Part of a small language model's weights: MLP 512 tanh GELU, vocabulary 1024.
Each number is 128 + 32 x the weight over its row's rms, rounded and kept within 0 to 255. Layers, rows and columns count from 0. Numbers have three digits each. The size before them is the row's rms in percent of the matrix's.

# layer 8 MLP down (transposed), 512x128, rms 0.0812, rows 4-53, columns 0-63
113:146186124169110101099146157108233111130036157115076152170131110150109094128112148134070105165156148085166134108126203170096181163174087165148129181116136161134166053132123101083188146101114115
093:145194137103076124082144135130107103102125155113115084109179145134152144126086148143074088129142177128129178129164131107164119127108101140134083165150109104182101120132109069170153066194129155
089:078139123165190140148129143130168124081158137119085159058121137107114138060134135116187129138116145163156052091119129063156152158070111079148172082154138145162131110095060121100077169169128149
099:159104123097139212117136136156134071121128124125154137102144123138151103147116117095191112099161177087109168126141073091137166136095090150089140131204144185178157175156176094123122147166146097
105:141169103055155174159121131127137103162084155109109145064141125177106112119134174061130143135119117098140183060149158128101122156138125193144154020151141102115074117103100092118136109108146166
102:156177103124117085165116203118107117144156120098153159164167126186111106171058130153143165083102110091127179126105163073091134131189113129081129095121151181121150114142129127109114132195103090
104:104122148103115107146112113066105143076121070177091179172106123085121150191140202152174081072136157122121130070159128133121110095104111120123137107058088182100150161139113124087155105051127126
115:132097125052142137137176190104118086141138151088188155131184136204158153125103135142128117148070124137120130167095145122109083073190088170115116087088070118136165116058064113113137127103157127
102:093161117132127075132116150097168164098118121102163157125144066192179110133140134121129207100088175107175076115130143161114154087142135076166119112143127068115126150108120134115039118130159140
101:128137141076139142115085106195156108118086080142113122102082128119126099106120083125117099106129125129085103092118171149156163146096108174126220042075149180108134086125125140075112129141111135
106:116131102172136104053152194081177113114137181132127154125100103124158097139083057095093129169133097124135107123162163070087114116165147085087116114183095175139138129121140128116171143107098142
093:133204137148155154067146080124144090139144161115128097157165137093128136130133145119095093139107118087110063152132108095180095129110144153114118090111197126133129108061206113159170105099166164
110:111165094110126156158074115077187166112080153151139097128118083210112094102168124147132142114187083062087228142092146157139054172165122077091158172133146143156116172111103128086146131117141094
097:106157155181131176115096105146125072174158118170126094178133138089129114204105070110114127160091124078152114122164103148156148124098126144170125089159101194135088150141058094165150089101108095
105:119135124125150093125119143233136098093074151125109171145135104147092131107106104155083142150161159126124164102104168160087144177150125093103066075175159114158173154164166126062084166117127086
110:139172163084148099119151124131117149158159158156118123146075096079125111104113156181051143154150099143117143108147122180094133139147147142104148074132149150181134173140154117140071135103112070
124:134091100091155119166147094076168113143084110144128113148079138087143135135156163111168173146152118162104143121164151173110175216131107109109155119085169130130135120136074178210103118112083125
113:192105128121174038133139176109199176130095180142112138144114136138118163140119170091140119156151154170128193092116095114097131114188073100129131174138104164113131103172147119143155193133131156
120:143160060093133106106115129139082096135065123110164169101128121095165142122119138116005135097124117147083083162158157137101122140130155111167138150137116093089177172105148117152077125187107139
093:156164115151168085157144119141099150150185169225170162145119123146087117090085121108132110121153162102129105179076143168150105142111169120122083162162122166107110184066173159121147126105129205
101:118160162136126127123140102080172120172099145116146118105173167200100085106114144156055145114112089117096147144120152069043176104100160155132047130137144100099121158120147107143118156109096110
096:111134103102109053141125193128102092165117202147169155106114119164092145196112164159110112095151058192125129150117091068081118145130141121166088134163098151100088107141170150146187148153140098
099:161111101108159144122098096122136102109164113162088129133191132088084169123062102142110110131138111122133121113123066116092129092076179128115079125153155136087115147128125132109093159091043169
099:135088099169144058119169094113049132137028128157129115140152165118095144087073137229144106116153108093114170142089130164112183122105122181089130176142145133137097140149167134081151147118125143
082:137098097104103084095144154134108090142188104145118111125127153124132074151129116119136098101114132146081118108095122067223111092107137139129166187166180083143121140094186149125186103113157136
102:146098096167176121141082128093080097136118161127157171145086129104097167078146134134104127162143162212110090097114149157096170069192183096161099100117123198108147136092201152123098134066096121
096:107083139162126127135110146119119122119107157194140126069079106176184062136158105145100103112161135164141109145106145083108120132147133075054119105081151159088132184156102112110143127137052128
097:121129154181134124134162125063145099147096232083161133155066087193096139180054157122140107140093164105141085160124155106108140120156080098135149147183140135139116119081068103121199088102148166
105:109154143108114129127122180141079118080127086135073180096079096116135136146142073030102132194078167122110082151187087153128121140132152134178183131082140105100123114145147113114139189133119116
107:149148124120106104127110158164073148095157145157062105209154101115126105132075126109179138144146173126092181179101110123079171177109147126180125066158066122143116131200088087097113103129127136
102:131113164168108104163147159222114187162142114137122102179141069115111095134172132117204162153055066163108128116132163135110133120125119119073136141114119157121113110099081072160134095162146126
100:138146138116146100069107110145161120091120069133102132194182105173154111095134078142118138159116125142164160058160155100095101116062101157164074115138180187136145140121179089160097158108164169
097:121140151149108078066138139134149139166073142146130124158095113087112129047130167077127153171157060105136101107171151094091098143166135099095118110170102126103118154122102113161136136139109107
111:130158144148096109134156137088173110098129143123138089113112153106163158139098194147081175130091112094158087144096144072053093097151161129123070139158061176083128190108121093141141180146181125
101:156074152214116179156110128086109162119146179152130119208098136151139109087132083179145159140180125085100171087157101150115127141128139194164038113112156096138085186149140169156123059116106130
109:072123140049143103110124237192105120124094152133094122125119111137136117191165148088158083169153188149130164119227132094115112146142131103120176138175138091104145068163172177112112175142135168
103:146124133141076147179148123158233192116142134090112061140079099167136176127141098094119152111171154094104152082158143101129135117143092101151146096136124021061148140132166104085106145077118128
090:114145116125120130182172106116086117143067114110117094131075096159098110158138102073168148144104100168093151138149105175074089177169158136130149144103157113151124118130153110142150126186097131
123:182089174094140221139124093107094181092126178111123124129128123119117142089127170152085103137188115125119090089158122090132119144147112087165119126120171189143129137154096139097158062067134133
093:167125149117134158159083132124139101077139200165115187109141170144132125051158165147135167130125086036164099119148179110149149096106084166088177096130120136145163127153071075094116139148113075
076:194125158118137100128207187079118145110157094121105164151133179098110080052132092070155177153098111147124122175125068206179099102140133137077164153145124121141117109119171071155174122151108117
086:099040162124145137148124161138149140185166119124110135173126087160090119111170097151159091130179123150138099147128173149111116105093145110112151139207148090114145156130122065107121067133130181
093:084085180127202117075131184125135118129128098059099098143143100153184094137111113132107124104121160115157091050190122156135124147163178140183104062139084117153136124169173183114100141165173077
101:181062110083111157150188088090097144115080152127188140160118078136138131094133091082092172108144158110098148116107122130144200126126167118155168144086135117120133082163117147124112105157120090
099:115138061147122149124097130176134142153095113154130157126133125166050109162138173117120107139123057114179193178178136133125123122116091131094154148149096161088161092112105079159154137135127132
108:099082140069121159127176163158180116117164095122207128146124081152122165139155122122140100109175173133109142097061148056164105136155135046139193164146152111092138083144107163157136172101140150
077:074066127080190155055157164082109126128127125121098113136144173147125113143139086130129115151117067133095156145162120125149166162125165150124152070159141142162129196174128042172115129126085163
107:118195084120121072107117161122112120137081150145164149131167117196143141140139138189189133083109118120134098165175133162147098081229123178101137142130170114130186139143122090092177107112115114
094:148186108152125144116101133116190102113109109189126135079110117170129216107137130079129175144085135133167150105174097129100105176200168090127160179137188195123074090048103140159124101105133122
111:115146184144093072128194153101130084149129106129202095087195105154094190130112167106175104082114087121141167131117142075115170111129166117122142083146117162121100113121146077128126181166134133
# layer 8 MLP up, 512x128, rms 0.164, rows 5-54, columns 0-63
082:155103130121105158217124098107079121070168123132099143165161130075137126146149178117145083069125159119125140117168123069119136101162064078088097124161119178133122145178026126070107158100137107
097:255116135209104075084138106131110173122102060102127091170146081109127128161168046112084127104159117157109139092112128200130097150158151107119117096096134136135117140157121169095154116068167116
100:080108129131112143147224117098103132120135103120152143150174139162135118097066116152120155147079123146133132087085145101064142128165062151142096162089157162195090113146148131152122139151123163
098:173193096088083095100121166101126042145134154096107173130134121147161090171169143148125123121135116154132146103079118144127108125138115123108114204121129192098104125090207204188112111160127137
103:097087098132093146096142145083152153132103107179165161109142184110101118190133098181074173115115119156139156118107110144113053146117071127130183089177149157075101086160089117129132136104155165
095:219145100123210107092169092183129116108161130141151181125118159184110094084138102091095120167083142204127144162127114150133136140176086148134139116157082146075120119079134121121137160137163134
108:122092200071098136109054113111085154132131093194154139124094117085102082131141144133120170167103115146113139144188108139085070125124098183134159174162135147130108117134152159116151148086198160
099:153082124154083151078107118125143023178154110103116075184146122154101132184139152087152093119151097151120122115085093111117130145178081075157170162129070155154170131119110178127102139132121135
102:080154085176141126112102140127119069084125156115161126236152138161134185133073144105106137173060146161146156111127146149132112116114158127157103174158082104117155093140186171184071116136110133
102:173146129114109163156144126105126147096095155122178118168151032123125132122087082125060089119138241134083129134150104158113138112110121151111191091160080131115140119142118109174122181122133175
097:156051124101122136161153153171116118145070147166122130092152134063096145114056151181071064122102087150081149179125163129117112137154121091137106145121103083149101143082138196065192134160124151
101:131094121233063081117120100165120101112124095089166071115107115128168099129181158090150095141146138139141120141084097158149199111124162122200084144095167151093112194114185154122119191076096110
112:157136127104045105098106118139075158114141127091122105157142136142127088099123102167141099082130130143154102135120065153163123120129094106162176128139170096140099100164110178153175205113115151
094:109085153107145121148136154140071102091091095122137110131080085122140134154134097083138170128151089129082182140165093109091092196139078105151176079093064158110123074143091160128149108196132111
105:143106123099144132117100104136113094118107138162101088153141133190130121110142147061108089134083164129100143137197095107119069090155080046103087154123119136102179192173108166137098157148115171
115:135173169103100143108118097104104162142139148086170090169191125114158119116124139172069108079125132164133117090114113113079089105092089199163070139157098183218170116093164130096114115139128095
105:164113070104164145084091103097133119129152079088137156176195092162067136182164127102104082111135168123094087093140101120130162129080144151108136114199136133112197171136149157117144132100095171
105:110118136070049129134101154075138112134154086153151095090072084144145150164163121082136142137100119111117138171119114061081181134133099088093120140076136182161133154125139130144147156100118109
101:158127138079083128146117101114145114113114050127103116088086125128164159130083111134112148109137127174064104079118152105138159154130080099094094194127135125106132139134176121064154065126127181
099:099128107129118106097128095151184129084094064148145142140097097075093138076106087145170205154154111143136116139088123179111136145151154125086149160177100157127119078107108191131145099140129112
114:118157148085098080076130085128061126064125100217086169125145136160161131155148136151149118119174089148084137089083113135162131143092120180082196168144137132140077106139107096091130100112178126
105:141091093142116155101101070141124138075167147082121134162117107126155141136136116117145040162137106163157140142110126104134163168169137081098182160106116128131096146058166177143156148124132111
093:100131156152108088116115115176193130106189186067149130103147074107116101172142107135182127131111162149168100100170106170206143107142127115137132107099153083175158112147134138116172127128110077
086:118127137114162169182096127124073130083159139120129136110167165099173152136177137137126096097101120132135108092166104201098111099093088101153123095152110117166111120137073130089162184095160133
109:106129151086094135124146102139117131147176165141172114176065086163130099094138145146182092133134129101109163131120138117134113106149092088100162154220108109113079063175145160107170118158126116
103:106146149157134136119128100117095088166127114168093129151178116130130224147148123130066139132103091131091121076156116139078099183093061178158181069093124103122094152079125138161124120094158181
098:141140104113117150080183139112181093118152105161177068142108112160154078122154185208107128126151138189104129145117162096126101117152139163110128173113113101089125205147162126129104092225129149
105:114138122216166203086099137081132129167121105111104128159177141147182120095143190201165111130122174140143162149108098122085120195138107100144145122182110130171088155102118128096116107141073102
106:136137117078141147120159137083145089120100135115076120087076131074128090127112188191091112142129113114138134074103198147137108156091112174115143131111136083195173093118168108101147089122107166
099:155154121147151071103126136106132172132111185085155139123111112097165061152105125157076093071114123068085155131093093112160107100213095056132146179157072106115153104149123186103178169125139213
092:091168111155127172158197145105137133136179195156138142130089122098084143196172132133071115097115089163108092119156098113129158064151113163070125121112084029126126135160070137128146139096148135
092:124135071068136144107140136114112158157168130150123147124184109163199125120122183085148152125183095112127141137158087162090137105175102134128116080043144111094105140115187105085123123132130092
110:152080126173118162088146154140109102108091150129146145134101114160105112066094098097148119172149170136087171120140200173191116094094106116126167091092140148108116132162147119142156115097121138
104:146133111117064141135157107073109109152106159193137079118195106088070164154140102105115123127128131116128197115130049134116097175063067123136127064182213123134084126120141155155138122114141154
115:156105133135140140111091128137076079101153124139135119150142152156109177116166145149092143131123070140070078087110087143111083130136154104122111131077174143112161139116132089197161136167050145
106:117158081135089160141119100047118135159165093157114130120192083172185162150167113093124153129116132109152122124133163072124117128170176171050126035143126133161115131117107104153129166086140162
086:131191116135175147123125160124117089111127151169198149117117164109123087116111212152160118157157185109101106097100123109144120143078137129137160109208140158147109118217151083084030108111128076
112:079152108168123122107073098128132109087134168211168159057111166146108126139145210167124136159186133096068073182091169117142122169111130139131183143125050162139128144162118091135146115082122174
094:104109155162068071134125113151117140126082129092173136104084126123106162106104163155185154136055131145082166164102081189098092132145099125116129116160099105122159179102167164191124129206111137
083:161135113091180095153156129114129152128105112124135169093115098162124193130077085177167124173172100162104179118120073135166126159104108131072143123155160115107127048123152114117033153096187119
097:169147076188105124097093114096172108086099174142145174108138121125114143103083200125086170085120102101097197113129148060124149145164123207077179111064119180092069097154136108118148091142111126
110:144149186136104136185078157074153118166146139146183067130141150080187113106207116106106111149124136121142143117095066107116201084107103161103077135156100110127134130127175070112149155088112170
098:116097121069104113125187093091130126106143113131108106184150186138136155146093094085098100139113085205154217188123171113155098106123149107159139097093102081166141085118133109115137134160120126
097:184164135177160110068133097178081043114124082109096170103173134182117149138130095131136140139129114116100111107152168146117102129180077229140113097073177188113133161086136120120127121148102159
117:202152157132168109104102093156102163123098155088101137169128132124125097060110138084166122127079131197103091086215141150187142187117154137182116121160122105079099144093098135092119144141146173
089:138135095130101117183102144173184124184087100210153089174188073098124145122104185142190155182116092144164120123108115136085104119106088112111142148131139104111141132177137143070151104139093135
091:134146110154148146111142093130106064134077108130104086139043099143133162167159167179121149157132139070126117128082149135095113150142137063118076181168090085169093109128094118147130126125179126
097:119070163137125129127100140107091145109052165118175155175197094140169121112183149137139109141173099137143156111037097136091126133152141155069148132105114101126075139145085120143141086146134153
114:150159142072104135200116124127105135123152146102189131153120177088128131093117140105134086102153208162112107105145171094120129131179125048087122146138110126101159152120056156111110133132119196
084:148138085139048096132132125187135150164147114109141097160182122049143154146129159169130094124126151084125140106177122138132101120067106121111210144146054131163144107152109128071140140125107116